Part of a small language model's weights: biases on query, key and value.
Each number is 128 + 24 x the weight over its row's rms, rounded and kept within 0 to 255. Layers, rows and columns count from 0. Numbers have three digits each. The size before them is the row's rms in percent of the matrix's.

# v: layer 4 attention value, 64x64, rms 0.191, rows 10-29, columns 0-63
# o: layer 4 attention output (transposed), 64x64, rms 0.164, rows 10-29, columns 0-63
v10 087:122127127102103113114179096119145138174118104169144138146139102112139119161067146099124128077144119184114148121110143162152140148114114127095156079095137124100110119104104131128128148110127117
o10 086:139128148135152138138132148109097143091118141152077084145114142131117146130148104150138121194132108087158131136117146081099127131140144152157150135155114118146139145083127149189112127152087110
v11 102:111168124135135118165118176086096138153111085151107124137149143122090136127104103085140134118118097136118123133118197118111142164160119106119123094121143150100127114112185151096118122158135121
o11 103:114095136095157116137155115175169179130113157156109144142143079137144133110137119174118112142161167121140168120105097148131124106092135123139144132122113088170130117105088103143138149097134135
v12 066:118118133130146153161095150155091158094143162146154151145147145111117119115152109132138151140146126090142128128079072106116147112132114106163135158173139155128168117120087171158123161130132152
o12 061:133165142163124126085157106088140114187140104114138125114106088130134127118075125138102154097113137150108137156153137160124145140112145160119102099120117130154108131121151095093131104100189117
v13 084:118168118146105151174093127116124163165083113109120119101122148136150097131144151108117151127104136111157158120185114100136111150145144134106100085177129134153158119090129093114141163138116147
o13 088:161121164122142117098176114154137146106140159126171144152088087137111146109113142095146122127160126152140120154100128171107129142095096117121157109082101124115149185162115142142140148129142153
v14 088:083091127097146149146114086140095117129117129156103109158162149123104158157114090141109139136122095097149071102124121140149152124152090138100101113144087139155161152126134142133139147113149166
o14 083:130140109164123139141143180118197094168138146105149167108102126145147081095138113123143156102123194127107142133110137142162113112109149109159141147133137107132104145150153131106129127164130119
v15 104:150109138133116118115084110149136106103090152126082112139129099139087132140106119124122073154122083139133146147094141148116151142142117184139094125139131165125112137135108173106125158153134185
o15 105:092153121110138109119144104066119150140153140126142159119130152126143140099143094099148172119132206106113094127177146090129120108110132095127146145149137099129117124119107101125099115095130103
v16 097:103168104129130124159163171097134133095147174117145118126134146111090169159138113163097148148143124125128137140125132137098137098075115108168157115126104152126097143117143099153175098146156140
o16 096:143088156148135119135104086154107102170102076154134149133152096133177094100132133140111085126101119101110109119154117118143133140129153149095129157107148116093166086119159135110113150125109110
v17 117:123103107126096130135139144144138164156134146130140089128162119115106161135128067102153145127100173084159126112129120092123095121178180123156149121137122084082152128111143159120122129130109126
o17 119:113138163177132101101131130109105155118127119117144127119121120147120094107093191158082113122170088144134131136120112182118127144096090126116124103147154136187141116129107123103143107129142091
v18 112:149139136132155102126108096098105164104142108144174163130093154100127122096184150133162130115112122121088124111114106090139087115122094127104096185154112120107111140149124159130143128135103106
o18 105:129108102139091166086116122156148080108104126078098096095140120116112111104118137101137152120121124151139143150154096140120175124125163141158114107107091164130136090097125101127114115133176111
v19 094:093104146098132161134127137152096127135155147135114122101129085132166087128140111137132090129098111140131151158157110116150095172149163171122146125160117111152129143125103162103172149119071138
o19 095:148145131126100114114141082089128135077108123095152095139084144123086128130130145110130137136161168165135107131095132134078116126100076068137136123131114138129139134143139116118079121126144098
v20 089:124162123146130114153115117107140157146087110153158111140084152112083121080125083089139096125109127147148155141098153127141137128164124142127132131124158133043130121130149160116090131121120123
o20 093:096120168105147130114123118138107138108148121138079158095125066109148144132102143158119154114186144116116142145138129122096121128105130115169157115127108123171115115073107118149166106087139123
v21 106:147121153125130108115153101126139147102131122166172164122104144126104125119132101150132095096107110140139157120131103120176145111155098130074089147124131101133130145091073169153116157097166133
o21 108:126129096169103129107117150101097094125118140107084092119113091125126100138122121115124205135143119118111105153100135125101120120127166113172180096140098145131120097117157106134126128154098102
v22 117:127143122111099113159115125105099125104163118152123144143151136081111106134130109139146103113102084135095132142157149133156144144129074165124126108111099130179104158091119190104150157105140141
o22 125:123095117134137137119156102098149124138090141102140115130119089185094117121139111147145142146119199140136125124092147116080108114109174089158154130135134129116165108129120080128092146129123106
v23 099:110152166117098092108127157126120094137163137126105133129167138071185128124116155155133131141151117143119116169133157162118184128114135138149163145106118129190107153117145139112123103109116116
o23 094:111124095111154141151125096104145150124095097119132111136127124193104139173157069139135105137088129123139139091109148103107073111156114098121097126157167125098149113127101123127126158130129134
v24 081:149121151118144135091155157124139081156116114131128114097123106146170081130078147112119137094119140153115107107164158148148130151131136121120171112130161101118140081121116101082144162097158111
o24 089:132161099127132105156139157111110172077125121139120106128110137095089123161172127150146100146141139172149132117075115112109094113111148132122124139140146147160119168150136132173130136145069148
v25 102:104159105143126100189110122130097142159146068110146144182121137097158114118127139072161163096131135129112085127152123111120124128129166121132121152121127154140159108147161124119128136099111105
o25 097:141104151098146136095152129171176110128090135137125132088157119152114145126110139151108112120117110105136197133076139152107149118120125123124083107117106094146114181112114104114148123124154163
v26 110:125095132109125122139127105178147123090153084136161191135149097091113113095117152156176128109119115121128076160123099123141169094100111132122108135139153140144121135161114124138142156118157143
o26 104:105139146101159158143142152062117098166079137121114078106118124125118115129112111102091148113117118146138155127106175117139100175143186129127097125143136132115111128093100098112123114138116132
v27 092:148102139126126118109113149178165097091131156132128134110117102147092144110125104184147111160099128129163172187117109098135120115145155166103114135127152107124109156138110179134102122133136139
o27 084:104136114136114105126110093068074154126127148110111122137161123114142127128131149074092180101177139113133066126139136129138131146136124077121154103154123148120122085119138121125142133141105110
v28 080:124095138101151112135149138148141087091182183118168129155132086125128142146125104138114117106132120147094127141137124147143124117082153139128154154102111104142120146149079144157169124081141100
o28 085:148125104176100117120088101109102096153085094130118112100155183128146128135151144139124136115103134091136108135124136085102149110153137122128103157150154139128136100125181117117076134162098113
v29 095:096127082122059106160117116174152127151113155119116093150125167055137139138157102145120135141110145112186112141148130110108149107125141141153133146116108118122162149142128139127122124096129135
o29 098:118133173135187122084139127118103116124126087113176159094113108200133111119086146123128118098135109132117135127131135154096084158111101116123107137158159143110115140125122147087154119130146136